Each number is 128 + 24 x the weight over its row's rms, rounded and kept within 0 to 255. Layers, rows and columns count from 0. Numbers have three digits each. The size before them is the row's rms in percent of the matrix's.

# layer 3 MLP down (transposed), 1280x320, rms 0.0411, rows 135-241, columns 64-127
103:084132157141130120144148116129074159139089130147148165108107138081103160105192138097173107109130156115122093128144109115157124163172184104100098105177114151148070080134139119155131132095119100
087:129115122122130158099137143127157155139132135136131142162153128117141150143112139100157119152138067149105111138135122102148116150070114129113132133139127130175148132094181131146147110140106112
089:117166151085111094089151157130161126145120130091164103125130148154137161107155117149122101104134128159123169136130123137111131178155097125119129159143111134137137120119153151117120154113174121
124:112109138096102128133110149148154140139115146157131136124167125133143182120109098152126151122147133103145100138108125132106109131139120154131094153103148124123116134120098136106119094168095167
101:125108196110141095089147177130111145077178130111145138112121098120132152140145160160115131120078124135140150171139119148112124163143124111148150136107131112161123089088145140148082106070135138
102:090126154144124110130130142092137133114068144127109134146110124113102111124118138116138083156184121107133150128107083110127138112129080153127135177077131123105115143140128101135166089131167145
143:111148126139146076137152109126147143135119103149108125134091159110128164113125136162156142132146106122139095138124106163131163119133082102144130137125134164154177094137125133124168132147116123
093:125132145133131123142121112103105146114088128110116153070114101126180143134108090179140096165106105107138141141100111123121113083157141152134140129137146117144152169116149119147127144126153105
099:131108145164125175137106119118142104134085171132110130125156081133120138123129168093155134121163131155123065121131120151155141128132150082157155129147112140113123106146118141142102153123148103
115:153142129149116120127083116114114142160132134171125112112147133136082144107112127089137146121093128102132154159103093150136147075090176149156135109171110110135131094177132132168147132135159098
088:124154122143104147127146166159139143115129119095157159172134103155107131131101135163147108120120126103123092108117084132128125135149157181131101125092149110148146085143143115125139181122131116
103:113155140115143134081159160124125112151109129204123141158163184120128162129116134087136133099117093186114116132130105146118120111137124144127152119103149131140092135121145115142123156135097103
097:156089154125123164130094160143118114104129141115149171161111176131132128154119112162119095142142085164093099155147142138126185126126130134150167127131111123100097108113131121119130106127118139
096:095140146120115152154107134140135130109162127151163134139125127124110115160133123101121148123107145094106115111152126147131173119098138143125204100151130110167169130089132137107141119150149134
102:143136115149103103124139123129111123137130193072118128138126158120089139177098162127119143105142142160104124128138113153163151107178092092043173124129092122166144077107133137108102162128144118
093:132150138088136147144142157143171128098125136098143131134117110124180149099083180122114134112101145129083126095133173118124117157127104114091140178111140139106143115128131135138147124161090181
102:136123147160142150123140148129118122103117122130102142132150114102161080116140069178158128102161109107168128112116131151127074120123120141119146137105091095157114158130087134097107102113113151
099:093141102151083137109143169114146139128118155159124111127073139113110108125149086145121116100111105107132131112117115151109111107104143103148140150133097076100117109141140122121116142136194123
103:122131151140135078099132153152119109126115153107127123129140126125133120136104140154115163141121129123156098067095124166164131109157091139104134090111134141148126152126177155144143122141143112
096:143141123148153171121132135131116154138129151136161125147133113132112151123076110118130145142116082149158122120113138150141174130135103106147120153114130099141146079155138155122142108142092081
112:100151091164140169146126146116143114141104106079132134135100080130132155136112129100152124111110111131128121098149138138133126105121116141156126117151119094126145113135102149163136127108102101
097:116121119157108109143131143154125122152117138155143132126126112138121109129146110107090110120158107155146142063103116139115178088126135111159091127135140133115144118133124141161060139121168161
082:098118103113095158131110118093122157136104105112129145085133078154094113127156115114132174108129129132091168107147132108140125139139113143134137117131127117151088104127133133097162146103134097
095:114119087154110097143142132136126113141121123108152077182081181137124114173113087104160119117090121118119131110148142117182140096101116154123117077127116118119129168139128125124116149138127154
099:110148149186126120141144133141114155120145188135066136148186089103130122156123123115090131081156132102138113128083101112156110128127117138143097105142157153112149168138117166144111147152182131
094:173137123158117129109132099123091130136070132154139139117125106152154148103111134146123144093090176112136191113135138124150181162155121164117114108107120157146081121091102101172138120127112119
104:184167099151144102102130102128138126106143145101136149159107156124121136135095098099131117114114112145119168134153164126137135130159112105121083084158132105126088146143143151122114083118120171
100:150094120105146129091132139071140138193129125137115132114167115141100163118093125113138193118143108149139080142140130140088135166115170111137119127149117110098121116138111116140169113159142119
105:079107126109088108107098134171097133112119063125130123159155126101115135132125168108127110088125123144116099156117135118149086115119137140133148107140083140111107164144141102122124141076124116
080:160188144133093173130113144137109155119130134131153170141105079143077139123124148132137134109112115139140140144118147123151128134093096155139123127111126121125089109128148118100147164165160091
103:144140130113122107148088139135092137139138099123152083147132108121115135153151121153167141131094119100095138110120125169117103164126103123113146120151086135153123089136119159125129144187113121
110:125130112112165171111173135154128133103138061165114123074146149141151147163144149133088107095127112138133113066134101159102090140162122156116147105165147147160114129165116085124119087107126170
110:138149137136148125101104117116109149105116158153108131149116144111168103122123113132136156136093182125104101129072116120100114151096085118115165112143107122125123098126079150123097153144097134
111:098129143174131099148120168120070149083159142165109094139127175109146138082158135132138129117150123135083141114123117130166196107128136128147132118087091131116116121139114150131134133106108161
100:137110161123149134186103117115101127127134106100150100150153132132120126166124068145161143162130117102104130125137136081079133134117161119119106128147110134139092140140164122143070095193149098
094:123099114158136129163120148108122125104091158163143136140149106118109119165170123117126104087103145113122139106122116167143121116101120132108133155139088109101166120115129166129134106111176109
093:151096096143111120136103140151134130169106104097106085139148128119124139108151122121144114148110070138173126116126083090098126115123100119156151107114145097095105164123142122135123084126142123
096:137118149176121119074152137070179132067135154127106117093090146171170135092134139116108132102150097132131128110092142125109118142116107079090104166102117142135124127157175171127130117110136141
090:156133137130098109135119129111104108119114180148162105113134134150167134161153145155128123103118121120116137137122139096138134150066133146106163113128094107149113124098092141113133113141131146
105:156126136125134127136135105137139128154125125100127099139085118147129112137129115171154103104163109148187140110134162129133162094129144125168097192164147166130168105128141113109112139145109150
103:114164143159101127127106090130115155125187147108141114132140155092099122177122101188128060123130123123155124086123138106120161099168144064116128125135128098153153121109103059079095096135093166
105:110115090181088154084119152092139113147154105118159099161160171115114109115106121124128148135117110110108149132122213152133151170145123139129135134164066114095124152115120175127089138105113165
107:145116099138164137157112140137140138144114149139172137131165167092127106150156108118113199145132121104134170129121146143141120116148149122088131087145122092032123130146104154142119099116141147
096:154104087119152124120175147153126141115131146119126160144126127132105135156117128109146125121181098131095138126124136146126053136086160110126162116157117115138121173157132129117126074129089112
098:135131149131135180135134150140112120115113118153133165155123151152095128092119138118122152114164064139131161059096115102112130180147132132110122131147128170194091162130158131166146099087082126
120:144152074157161117139153151124049188105126095146153156103137102137134162137121081137125158118097123092154143137119117116110114144101116105131120102135154125131162131162133120150155118109091089
093:128141131090127113115105088107105131180134078137109154132158124131106110144112139125124107176112126118127147143115130116152129142105065123164123148098107131119126103141128127113101152175135124
105:146133123102099164167112115137101123124134091083171127146124111157141116126148091104135136153091126078159096095103112129111118124150105101101146131143139113139128126129113138137138107153122112
110:146164125118120115109101145129140115178141094072129089103135146142132101128101152149162155110108157090094097076139120132128075072134153112116133133188095104127137152102098094134137142146123110
097:143124140130110115094137091101070202070107100108102152132084124131158122111121121131137133150156070148085121102118133137156083128110131124116136131166125122117141098127131116130125154127141121
109:133154144129155127153100107143155138132144114117137091114170174082085117158114067154106163148098125143172183098122091091147098154125100152134130140136128119114180106118124146142090123103101113
114:117131135136155106127124131172121122087113165105103160174138082096159143097151099193114101144133138125129126145105102130152135078120142120133126106133128154120108182125112147129121175120144119
098:097148155161141114120137151121121098101117168119106120091192163158150077140111112143107135119144121154126098132115130135136133138125102135108073142121090142103151123104135132155183135124141105
098:132091105105123120099148145179146139149127163131125098142088154109149082125095095135134135102159149148148109133063128138095139161157154091119135173107147130098111099130172108107087144116143112
116:166132089147130111132149132110096164143129133133126109102113090130101156103158152146101166124146148150139117111149130132150130108141149122109170108097167130159125120105103143139138110155130165
110:120137091139136139121114145159095125141126109124127087115089150096104150113162152123132096172103136138149130139099106144114077089164097072114130134116117167135125123149121115153127117119150131
104:141109128114115141115140134110134092094129102169151124115146144105076142128114139086122170125142150116123134118171119109128113123134092081141155134138174110161109109138119143097115130149128117
106:149124121143155097128124148165113113170144113110110148114134127121105100069122133089122118089101161186108131112097151132098129102124161138115145159183123099191082124136197124124143146085144105
100:110159167202161123101128139118104116112168129155114133128157159104112164106116147114110101147094155102102123112152138105140112154139138090140136094148119105114112097132135176144153157120138117
098:153106156105122112121157150115158164115072108097128101142108126114117101125139127145099124154088109124152084108133081094153158162099133110127154100140104130117136124117137139111144135128120163
109:191124101125143117127141137088184125178119123109133113135101158143139137105139121102143138113158107115066161146128140076155079084116151105103133123122132133143116125133138109148138143132102140
120:121113047122156155134126130095145112110133125128132137135151166163126107099184135140162095147139176142140093126108100085138124209110133083153121144137144119142096103139134152095111113125119128
086:132128128103119149144172133112121130084098108112139139146127090121161156146146138084119122136141128148081131095158125149095138187136070134141118102097160123145092076105142101089123134126147139
088:150111134094107076121145149117125126150121137146154139098153133157177129130059132153124127147149149137132085118152121143103111119116132086110125151172147150157134150121135104098177059142131135
110:105137146120123144154098112144141121146165132128114125136101122150127094108099124163078124132087138138110140115112129186105104157133118146115179116173144155152166105123112122112147146108129112
095:153108137124133122141132146163126139155102106144113095115120084107188123119132153115166125148113110138164101169088129119138153160142142127137106134126115163127140139113090123121096145119121110
105:090100120146119116099095146098131124071125112139165129127167101205171130174147150141136158157099144088145116151129132093124151109118109100115120141136143098178120129127123130120132092139146102
109:122118103116098108113139125178162134144133128173175137108098123148141135109145132147110133143148084142093156137140096145128195108165121105130130160137146086109150099137112125076163103098171142
100:148110132144113157084144144135119129107105134120090088145129152103113115140119156129122105104154131146148182163114109121144134158123126118136124164089112157078154098101123175155095116117092134
092:168126103102140136149138152125095117150108165146141104123146127103089104124160159136145139143130150123079113124102131151125123149132112120136133128092167116135147134091154155118163113112105124
104:147112111136105123105119130137089171073087117114148119155115104172130148097212101108095098136167100145090142143115124114097102132147123126121127113134130182116117119127130101124137146098191152
095:132110172127108082124120134090132121116121121091078106154168132112131137160130159115110143142147124118140113166118167091149126152122125103138178153165117133096154155191082133167140127140127164
101:112129160134130151092110138143114153126125120097120146098161136145125155132150104083100139116146131118159136131120117110121159123123149137118069108113094101139121097104091115132151152136102149
113:116090129119151154150088165172107124149119079128143161157113108105164136097111122168102122196132145153132090100104126163108105133125128117132149074107141166143146174104128137134122107137170094
105:114147124139138119142131144096137157136139130110105149106055107133072114145099081147130130117121108118085121129119130138147102115134078149128119102158140116132140092095085129114105104108165104
110:122113124107089103105167141132127135163133166083103122138125076095096143151110188093128155098164143121145138101107154088142112171097165112095107143172133122160131107169120138148153107107098131
095:177112151126126141109115117083080121105100130120105151138075131142119112149086098148111109101117098143125154120103122107085136119098174097135155152102138134077130126168129110112188138150166161
115:142095176170145115123131133151131108120124147133124119110145107127138127139116126132154136097132156146138102075133121105133088119102126149146141149138135118102147108083124123142111086133134091
100:116088109121128126102139169111111134133167097137159125110137078154127135123151098103154124122157107081118100144133174110112137078171110109164120100160118140125122102186106100178163129150151114
085:166131137123137137125116127098134165134112166129159142174137116112151110065121092137138141110137121115107111168147163089128115157153118111112095164070111092132161088115133127111110129133106091
109:130135127161177121144147140097128131087070112078154134142104104133155092123149133154127139102136125103133124155125171092150092124116117146139113161125115101175109123155163100162111089067135133
089:111147133117118149138141161150122105115137161105112059132113099143158141129140142131119144144142138138115157118168110132102108091142108101121117090134122142134143123105140090092082162161158128
107:137120106138136087111170153140102105097105117148137089073149102090154133123099125125144148139114145110145128121159133090145140106144107125115178139139119109120116161172154130117162077163114136
101:118107156110075134173176139169119123096144152148111144153075121117172136119101155125131131128150089156139121127109098124132160165127173117125158150124120108095130142149164139086092127098150169
104:120145125125101162193147140121123101125131127095127104148121111092123146142105135109101118088135141125088139125120123118106111117128123129131147085147161079180125101134106147102121150134162141
108:134138106150113123111126121121120114145101153088150143128132113120095128128135113124141112109120127063128123141095157127115135118102152108093155112117129128138145115133118090144149133113079110
098:142122120114120091153170099151133130149128065102170120178128138143175121143182123147093097165106094123120097132149111096104127105149114114095120128137127128152136121126156101112143128095123133
098:129127113117127156103124146129144136106125139136122093134157114119119143103096093144162112133115162093139072149084149135157162122152125135150075105113123110127138136126146174087120167135108166
091:142101102121105166147124119130145138127083119154140106134105134143070116120133132114124145092097145157082110148144132128115166120110144136137114136076133123132076202141160109120122127138120145
084:108131182117146123109138110101114146099124185146142111136143113093139131114118141130115157107097107146131138125134090176123118138123123138144124139118129115155085126105168128113104131138139115
111:143109133128156150122126150110058124172141114169145133071107129107120121126104139134141154127136115136127149116138096117085140157132119086082137144154126077143116124124105127135113124119087121
102:140126132145121120085160124148150122113103109112129109122092097111076139131161152133130087156096137113164134117124171127156090127150113124153108142111144130143113116147108143133141143126138114
100:133172150112120167125138102116106131108187113115108137133119129191102105073134102187071117087145138136112100059127072161144182094144142127109114124130125111150156152131113130157161129140126183
093:161110159106157174084126104114099109114138132097137092155114110121168102125149124110108118132106126086101113104144152150131091127115114123134186098097131140151169085146133123108119106137130104
096:116133113104112150163136131134141120091110127131171151151162128125205111103127128102128127161114114116123127150130108140119136152116127108118130154158147135098151101132074094117161190151146163
100:121148139157090096114093142120122100157104138104153112172131131119115159164131154147112143109056156122111120147160136158171124155146088123099086128160145163138155125109105166139148151112116134
094:115095157144160123119126106142168101163096174115105150130155121125132176103133093084101115133138153108091130089143134106155127116137142148099135111126108142127104155157112131124160131115158105
084:108147119114108083116098124133109132119115089146112131113166132157097166123098138099090114104112095102096114091097143100148160144139097176147115139082073133161106098132135176093109158113140140
092:146143140122157138139133106106135137090128117145094114124101116155106149102118096135106132137113132077147110146098132143136075161095136129160150088084091154115120111125113093144132119123152172
083:139095121118125107113144161132141175127114119150144096130108104110130150087134122125123149103118149138145127121156107168093128146140162140114123135105151113134079175124140161110135080110135104
102:119107119128168114097117138108124097100121141078170099127173181115136070151122156116155144142115141154183144105113086106129141172152132102088148169140117148098134139135134138125068135152152153
102:129101163120097107150127142149098139128107156104142153142080113146105137085134136127147134130074124149093110135150100185127146139112158119119113089127131149119147097086123140117122101064154098
106:177126110140108094143165111129102107136139156119111131122103123129164101135114102153117134169089102115137131091151095128165107139146132139140146147084149156136120133109127099142141143154115106
088:132162172131106141093104132111113143120118141124155123143147164125102123160134174149126123135139144113141173121141152102120139094151083132134125092146121158132129104099121145091124158142132075
090:130132092087083126074108118173078123153097105118132123078123120155139126152133088162139100161113136111155121143086102117112178144135119163110103129144149124121152156104102142170147132144129135
094:144134158157106164166108136127128147123122104126086138125121139143136136135138090086119095124143131120141126106177125155142116134154151103142126084134098143105119124142152073133114147123121132
078:155099142123081153130174122084113152129096130168116154129147113114117146112110131135110096123151166133112150102161141104166102107116105125121112092125126124149132131103146128112116136109119126
# layer 3 MLP up, 1280x320, rms 0.117, rows 136-242, columns 64-127
093:134145168126119106095105118098093137112153102139109151102075116147146123133118134151139139109112143149134145160078117133110102125157138168112120147138119093103118122144096169087107150106147144
088:145144111192154121197086119121133098133135114132137108101125130144127085063132132156156124164107088108134110105124140142097119129145120138155155110134139146114177123118093085107145130093106114
115:155129155102182158107149156119150115088149105138113099108135123107112183102198130117112149123155192126102104159116142080148109127090148137106164094152175119089159152164142113126125134158139094
104:151127115123126103166160126161089117125134100169081105131123143139113142179117124118108110127136094173143163139163118163127131106089100150121137150178120116083158166121108139097172119130102118
108:117112132116162106138116149153126132137146128171091103122130107141149159125130153108133113090131116121147118131125146095082056093122148137119113116134111111158147090119123116133154115131117123
124:116157120097094162143124135139145155152134110103118151146116104126087109132168129172117162171127124151138105136157161133109139106146164114133119145126106106105185117121126140125165135146117097
103:129077104093119128118134113141122130164136101173121130166131148145098162135168176076143119154109144134154132141113129131109146199111132161100100170134157138128100114129116151129100133107111167
097:121157100127135136109152120103134127143086117163142096130108124136151163096188085150131110093136106120110142128072112129079106150103104104070119150138142111168131105142131059102107165123069173
108:126150167141133154143114171112133142111149135127126135131106064143157166145108134120087115167124116127114109116169110168154128125086135087121144118105137126119133162104150150128119108113145123
082:101100119121140102121123142125108149177141151124136139113167149104090137121098160134117178163134152157121131152120153125100133152212152080115125143114140158113160130110099147098092146124126114
101:161130111133126101148130101107148125128151158103126135113115097144148088153135109146125122140091119154161158141105130094111113148126157100136150127122099089102095108138167119116142159155125138
103:140148125127127091134176104132103126121106098136169138134136133130151137082160116118114127113080143123112136137139178085127116150121101139105113109117119131109141143139141124085140135111155122
104:143099101140165108142152125107127164179052140137148121106119158117143100123098140093179115144121087122132129149141089117170096150115119109162071102100107156128134159160151096121152145111078114
103:134113135089175165151121094085142118148096141154170141098150137142145073115135116092138075180115105113114144120112116104150128141121143132161149144109130121120106157172092148140134108149124108
092:151122126150111120153159101095129139135108120134137139149106118147088113119100120107135123123166104091112150154106119143132134117173160124108146125125118137128114149136159158138136143113165108
102:103134112149117118109174114106071103171137112184127141157168126144113152084109138126118137109101159107097125185105144134111144121097126140115116150122143154142150148146133153071161172125122111
105:148125092134130129141144110127130124136166070082128124121164144141073139094123131081102131138122111123142130145109144114139089126131114185114150105119123128099145096115122083121158140082142152
105:133156123121193107138183100109126122127129121139131071157123129130140130109139112070138108155112127142090115106123105118142073137151128121154070133073080137073136121208172081141146121106146145
106:142159174093122077130145139138168153081144116102169125128093134112137116101165083149123143089106108111121118150129109096135122168149145139151150108130088155109121153137118101106148188141150131
106:112155129107147114099143133078076127158083139099125109132145110181150142169117108120100171121115138119130180138119096136111175147154134153105138144091164118127109185122119144108147147105147159
105:120130129108110146177113143110151134067129142074116102110134101146123139142143142169191128088135190087115103146141139117152097191115125194148142092123134097138115146125121153153134155160108121
080:184131114121153139120128151130141131129136154110104140127128145188119126103137086083151097177160124128118125140137105139086151132122128142127123133104136130111153121148102161095119131093147116
103:135143163108177157082076136153146138152168111137078158094158104107114108072133119148098153112106157119114137122106108131111125159120150104133099180113158095122165102146129120153170101141147113
108:148114146130123175135089141135132104146136095120127083083079106057170129135123189168098100139113106137114169128133117089131080098194086124138153172146105159131154134131128120142137152154100152
085:130146122109139152152133178070124135158151118139092123101090178153160135162070147108143110137099123164152160160134152146100143125105153113133190127112127071114151159130137145134111144137171134
105:098152124156183166166158108099091109158168148124114127118129134124129109121143121080095102133142106113128122115126125110135156160108139131156095119113100111112097112079117118128144116159161163
098:109158123145101098168119131131147094069115162139117136136120171120138085127118100185130098131129135135101165088074142111125081082091109121110144118139143163127164097133112124133132128101114093
103:131171143136121158137150098133120149148108148139104150153131081139136109125144062093094113136099187157132150126176158161121160095163147148128134128161133110102152194137118134113114089163146140
085:108100120153147151112117095147181132128072119111138123123161119126121110093154091167123106135168126168100104124110125155092157124168134133133153123153120191092170130114098138149102116124121145
114:131139069130152129142122128146118166106111142104093133106131107183117084174117128116139169179166161102159114117130141130146116115113182181114112132148145105089113099126089087131157120146138112
111:127111075098176164123084128129139116138113151120129068149146126117159153134130147133146120151091079188113125117105148140113120115101124112125094156128071128127082119167119122163108173114113123
108:141130163188132149112128104178120127099108139139174058154119128110148168086069172134144142120100159113160122120133145150146159153099170142132164187133109140102125111116152121134182128105112126
113:160128096091107150118146147109132117176124116114112133122133111130127128108170145101136119105156133112150130166120162117118098138150101136155104185147129144104123111119158136155086193098111149
105:191179141150109149114138143101112137125143151120102112115100146138135134116158134128116153122113130130136106136167127133124144129123117103099134121145140132103169119123094151124153130154118123
092:089161139154125146122120099133105122145145121131134123143088172065136118095131142090129173144122101081177132136098136119099129128114134111137145111128133180145113129090192091137137123170088140
098:121149126113134135162130114103090143108139129145125153110123143125126141115094118099162177146152157093083162112112152138083130166170103093140151131138147166135133125164114152121111141121108137
096:089094118107075132156087078170157123124088103121131127130137164125105148133179117096116131131142090165195169167091153129142141129126149129161165093139087153068110142126115114100150120155119120
080:115118121124177155096121151154115129107166045101102147134097128122116147132141114139101140091148124139115159116150129171143161121152154117168110139097121134121135111140134113107132147138122125
099:105091132092148090177144099179113142123171132130133134130124133137097145134121139162127145077156141110134104101122152125101126133130150111112124163122107098129167142119157142091112115147166110
100:077144106131171103152186136144122133138101141161094111142108116195124101113122086111123105127127104099113135125135151146121115143146087108172105098145095124125165171124118163120130108095117114
101:120125158113160106166129151145145148103146138126138208129071107127118124140161148148138126114098130147127088145093072161165130125116147115121095124165166107096138124157188091154148146144147122
104:139112112101158132087179144136130164170138137127105104127077125112138103089122164133160102076172153113113091142139136124148159127126110152109128110102141133135077149118113095145094102118138074
101:111128147160143148136102126095108116143085138107150137106112061117165124118122114155117153097108145108105141113129114113108171134142049166106121104116133182096103135166139072112134147163168125
099:096103098121115114174185125132180156151156129201108118145095151100138171125141107128197134148149140106125097136128151135155080090116158117119138150119135099110150070142132118137142175135132126
107:066130132114074140187166152121100183098144128127084113126119160107123124135118115154148109144115164155144162103135089144071144114097104144148119160136131132138126143136108167127117147140151146
094:119160144112107144109128170155080136092082136123167077157057127157151129141126144112082120109117107134166094130156097122124083174116089109129175061121147129143172169170097110178136109138131139
108:141114077145095141176138136118140143130098170124097120131133082126159127106111160175136114141168157140132152130125109136130158108122157129111126146080112109117145155147138141156134125112117105
105:100156115162184105087150079109160144139088094150146159100092126100143135123156153144062133152109128110146155109123103094140140167137123120123098100142126087111132105114139139106136132119129153
100:116144152187123155143102127140165107137159097132142086141156105143129147144127113108116120162129145097127129167167115111089169100104177129160147119129104172118091135095138115119131140152150108
103:151133125132133131151116108141147150132107155136164104125110107136129143127170148101104161116115126150143105119117175133126151173117120110155181103134104168124118121166171096117131131137170092
111:123143148153137102113131135112161126147176119132114138134118156121122142149134169116121120139123133154169069115105153121131078130131119120137144150070097111092117159128138146121170141144132123
102:136095123157123128152127132142106149138107071110160142176147163148136136148144139124139124127152140137103155131103118076111130147105166133126115119166122099162131134116136156107125084129093154
091:138159137150145097144117105135156126134146143085131164109122143131110156121134152135094152141151114101108140137162095115134078118155100103152190138113090134124190144146105112135168135121128130
107:092188144086118138134136138102109170129149116117160131078121136105110156140132172114108117129174117118165143152128102106106130109135107130169123131124105156142162119168097133145167129114161134
111:141138100096144100134165116189097113139133155137156108111133137127131121146144133198138144105135080132148128136127168171140121137115163135169143111115172109118106148155100088112132165103114149
092:114125158135130149132113130156108143111130139133143107110135082134127119096137125113129094145162110168126116141111110120105136142111109148144104073127112140087189154110071134153101094164102099
101:165124127109138160159143140137096142085169116126128091164127085133108172130138165114116139117133124141105096116180164137129140123138159154138149101122119134122125113166141118111129109106147139
098:115120135125118163140136121165173148106172142150133126121125130157165092170133096113165189154135123129121107119123106184114100157109111153131137145137146115110057138099111080120117084137106128
102:118185122125119146128135118125147096140178130098147111151168083117098125127121123170142106138137157173121119167128121128105128091127136089126136156111104119114105178137124170169091140136153092
104:066108160145124134133126097177127124115082149134159124141120160168144165133103084116124124109123099138148140144148082091126153159147087121159166136119096127126130109121121125154146099125139090
120:129184162131117145139130117138150131081130162104141136133133113101146119130134156149113123076082133143168135166097101108160130149112098120102140134118104154121120102104149127146109116124129128
093:104129134142166137106092133134152123156122141155129123112101142142110124112137132174061140119091177092109118120091125152159101075149130139171140153168093096135127147159121131128161126132137133
092:150132122157149090104162099143132132119139142094104109127073096095110128111113119129158113101139122100091128133104088155175143140166104117122126135126150101107097121091112154175119154075158107
106:103116116157118094151106106135120153126122134121086093148133133141150159146193142084165090098052144130143139162142108142145133125137097120148103127112133106124130151127137188142152105145169168
097:165136100133143165161149126074099179154150109068100120125176111093119140154148092122122117078115129112128120080151152150111109135082164162128151154167099119113137144140147181139120139128096106
109:155105132163097113127122146128189146111095091124176132109136100100094137133146147137117093146145138109141115094134117151141130162105120140135131120127087085139152124113123161096138125077129128
108:163138167127146083076133174113146096149047101143120110121098107137072124116088172103144154113119161123133143112107169140100133135144105172064139117129115162121145122120130163155110127150122152
103:130150119143135105125129146145129160139162123097130145135124094105134153138109118133109132127122139135169090101129110174152158061158165142085076157161128131116145101156128133113123156133167151
100:117155131144130129116155100141192145089162095127118125145136097138189114148127111119135141153144125127159153118159132106122158111102137138114134154122096139073125118129138101140096153104174079
106:131148148120161104102121096093144096110158127150091090135140099124138155144147111132136126126079139138169133095064128144132175151143148136117142123158106143107120103158141102134154146084077153
097:169143127129140129171150096145162135152176147169125129130123137153094144149185133113110134116135127118077117153108115156129087125179115102123160096143154115144124163089139144162122125116148115
095:123170082092130113116127136128122147116094119132102082149133197092097128149118128167134124116159137154120103130126150123108123094198137102091140130136156137138136123123146143116150079140111091
109:079135113129132116106151124135124119132110122164153166172111161086101143097149151129098094110115123095164131135112086138120145126148085105128166192095109107141130138132115156116107126101112108
103:110133163108144148124097164122104131121127129149174107160137104138127150119170160101121065126148121142168149135109128137146178148153147124123070114126107114095134129162149126153116141168161151
111:147110095127123169178129112106119121140145103129175101123122105145169125135136105154107124134137115152134154117143120175151128055110172122099167141137132099150104094158116127119124137114154095
103:175144149120131165148132096145119164136127147150112126129137133103145150111117117140146095159136131122115091132163137129159128108116076120159152145120122109131120147126136092079149184137114150
109:117153132110106154096144130102102108144128123129124153144112102163151117137170137091121143182125073093084181165147132122116117140130163119184136136090090113142123113073123133138131173114095122
097:120149155096140107145110094128157114172120150137089134157105118147150121108137117159110154144117148154134118135116090142100075158108111138090140128100130137132136102125129124130111129128111172
078:127104106151131133091095112154093118104171108126085115113119095125112155132134062141139107122111148170127159100123099168134126111099133185125137118117151115131116131111156127143157114105157121
108:138103126135028149130150133148117118124161138129105085123157114125128136156146185107103153182152177157129117117129144060140127138115094104134122119125154115094139171121132144186109120165145129
090:161118137155129087112123133101136132122098071139145148112126128092118078128098104100165159099140106171104097154146157165185149155139122157119105140150120097151138125119085121158174072075122113
095:104168167130159097117157116147185091122115132121126085098123138144132072140140137094127129134130136123146110141105129223130136096147126159106106118091111105103173144076146115137140131113103141
098:082137176147132094122083143131136152153113129122106159124081144159114135133136091106155140122094120096134159117129147081123152131101093145096133117139126136138125143125127122143145114124085156
105:122116077135116149129166096119109139097138120109112153106137155171131145118119190151104135132134092144130102122141088116113147099113138165154148179120135143101131113155119131084113125111145100
105:139140148138120072116140100129110114099140107148124104122136147136156138195144157158119111112125143113090158138178139095048118172133130118121124123113115151140151120143143122103108120124138135
102:099104124153128124137137156160141106089167136179123095077149119109114116076153149125120119075123130145138152131105147121130136104118148168132155109121125151143125143138156133172112159162141121
099:127087127081193124168140143120098157165139146117113150116120124164121114138085102111123177066133130168123124137112115124082189139107129146152159131189071131115179127103125160177139097095162106
101:119168092133135101153109130175097143140106097143117139128131143120138098105137159120141092137142105130137116108107135135114159085163127127168122134153085103146150114151130155125158146088115110
077:129152169165126104124138132156099090116127147088092134134109156163133159125126140126095089111181159099104164108159190139073096099105100124133102132118156150123120103120097134162154116122103116
108:143134132137130109121148072095122168099135094119131111120073139177112150153122152120123172133136143136156114137105080152093142156184139143136125123115150136122116152111115107152110153113126111
103:135106116115127071141121119154121117129114140123161128164172113133171154151148129081105162107120125143093104111090128163130137141129117121111163108167144180130104179136103110152098130148095134
102:147142157156087137119136133095116073131098152115125115170105158131129143146137177117174122104084177115144161147123087130090157117099116157122133158147164113119156122134098151091100138101101170
099:122139155140076144094128157140141122132141138135126129126136125123104166104132097159142138164152138142093133142117118140127176169124107127084113133166146102115128141146127182104166161133121154
102:127133151140128144115142144127150153115134109146083153112130166130117136149161119142123099131103110166177098117108120161107136091153141128129178113127116117115133147140183175113105094092080056
103:144130138140159162119106149141125129111186130099153169107132116118155114128134094126120139102152137133104153158112148112156140109137096132177147145157183134127149132150183128172113125108151164
094:141153105102134135137119122156114169085136123113115130151105161129111087088124152122131110116158137103140151143116158104167124158124144145135161113125154153126126078117147135145161118100071129
075:144117128096154114111147130133113107109117144150132117134142125118172089131149102137153155167123164119142149075149109129096119102107106118140178104167163099091097113134097077163110094135106123
100:152109134125133082140105144117098142120126123116118150153113137113109161169147142148131131153114129147142100133127137112104136158130145113130146129207144086115109148090073150138138143114145120
084:152146120116141115113139125134125047145096110084107127123137135152171136081136127109142130173125134094094128163124160119152118134139084110121105144146132140121136075149087109128146148123125159
101:139094126086156099163125126111118184106129146118094106094114122152130176133122120138096173167137141165105144146116217152120125130149124142123146119151159110149150131112153150079123093091121136
101:149136139146157093185088131162097089092139119146116163150116133142127091122154123113114117138143121150119146125112156124104104116122168132110108166157040135125119085126133152118177125112152120
109:079131105132103156144104129132173137131120115127142127141089118158151151156137128122156108122133160097146118170182149097141100140133116116149137115159129081126142134137148099152142163096179117
074:131108071143161088133095075136123137081128105121111181121117127117171104114130128106148101123090133137085135116148130124136102137094127112127135121140130125127137114138111065171152086174124159
095:131127115125135123178187130108099152116125140142154134115192129116124144125142170142120185106117123135125128127168132120161151106134128097150142121137109100126119129143133159110096126123097086
085:178134140132151101076145114111103109125161119111122109169120106073130113122123163173159156114117138158111154134107156118138153140112101125122094154082146171161120090125083128158106108168130167
076:127138119095135107142172106167114113143118082144091155135143131159173108105086136075117131109117136110125078136127114145091131155096143115130105114120137148150125100159106131151122135134164169
104:121104143155143178151153156160137137094084118182127116121133136146101160143118170125096117128124126112101108111139116125163104070136163120106119110101139117133095131131149175107108153127113109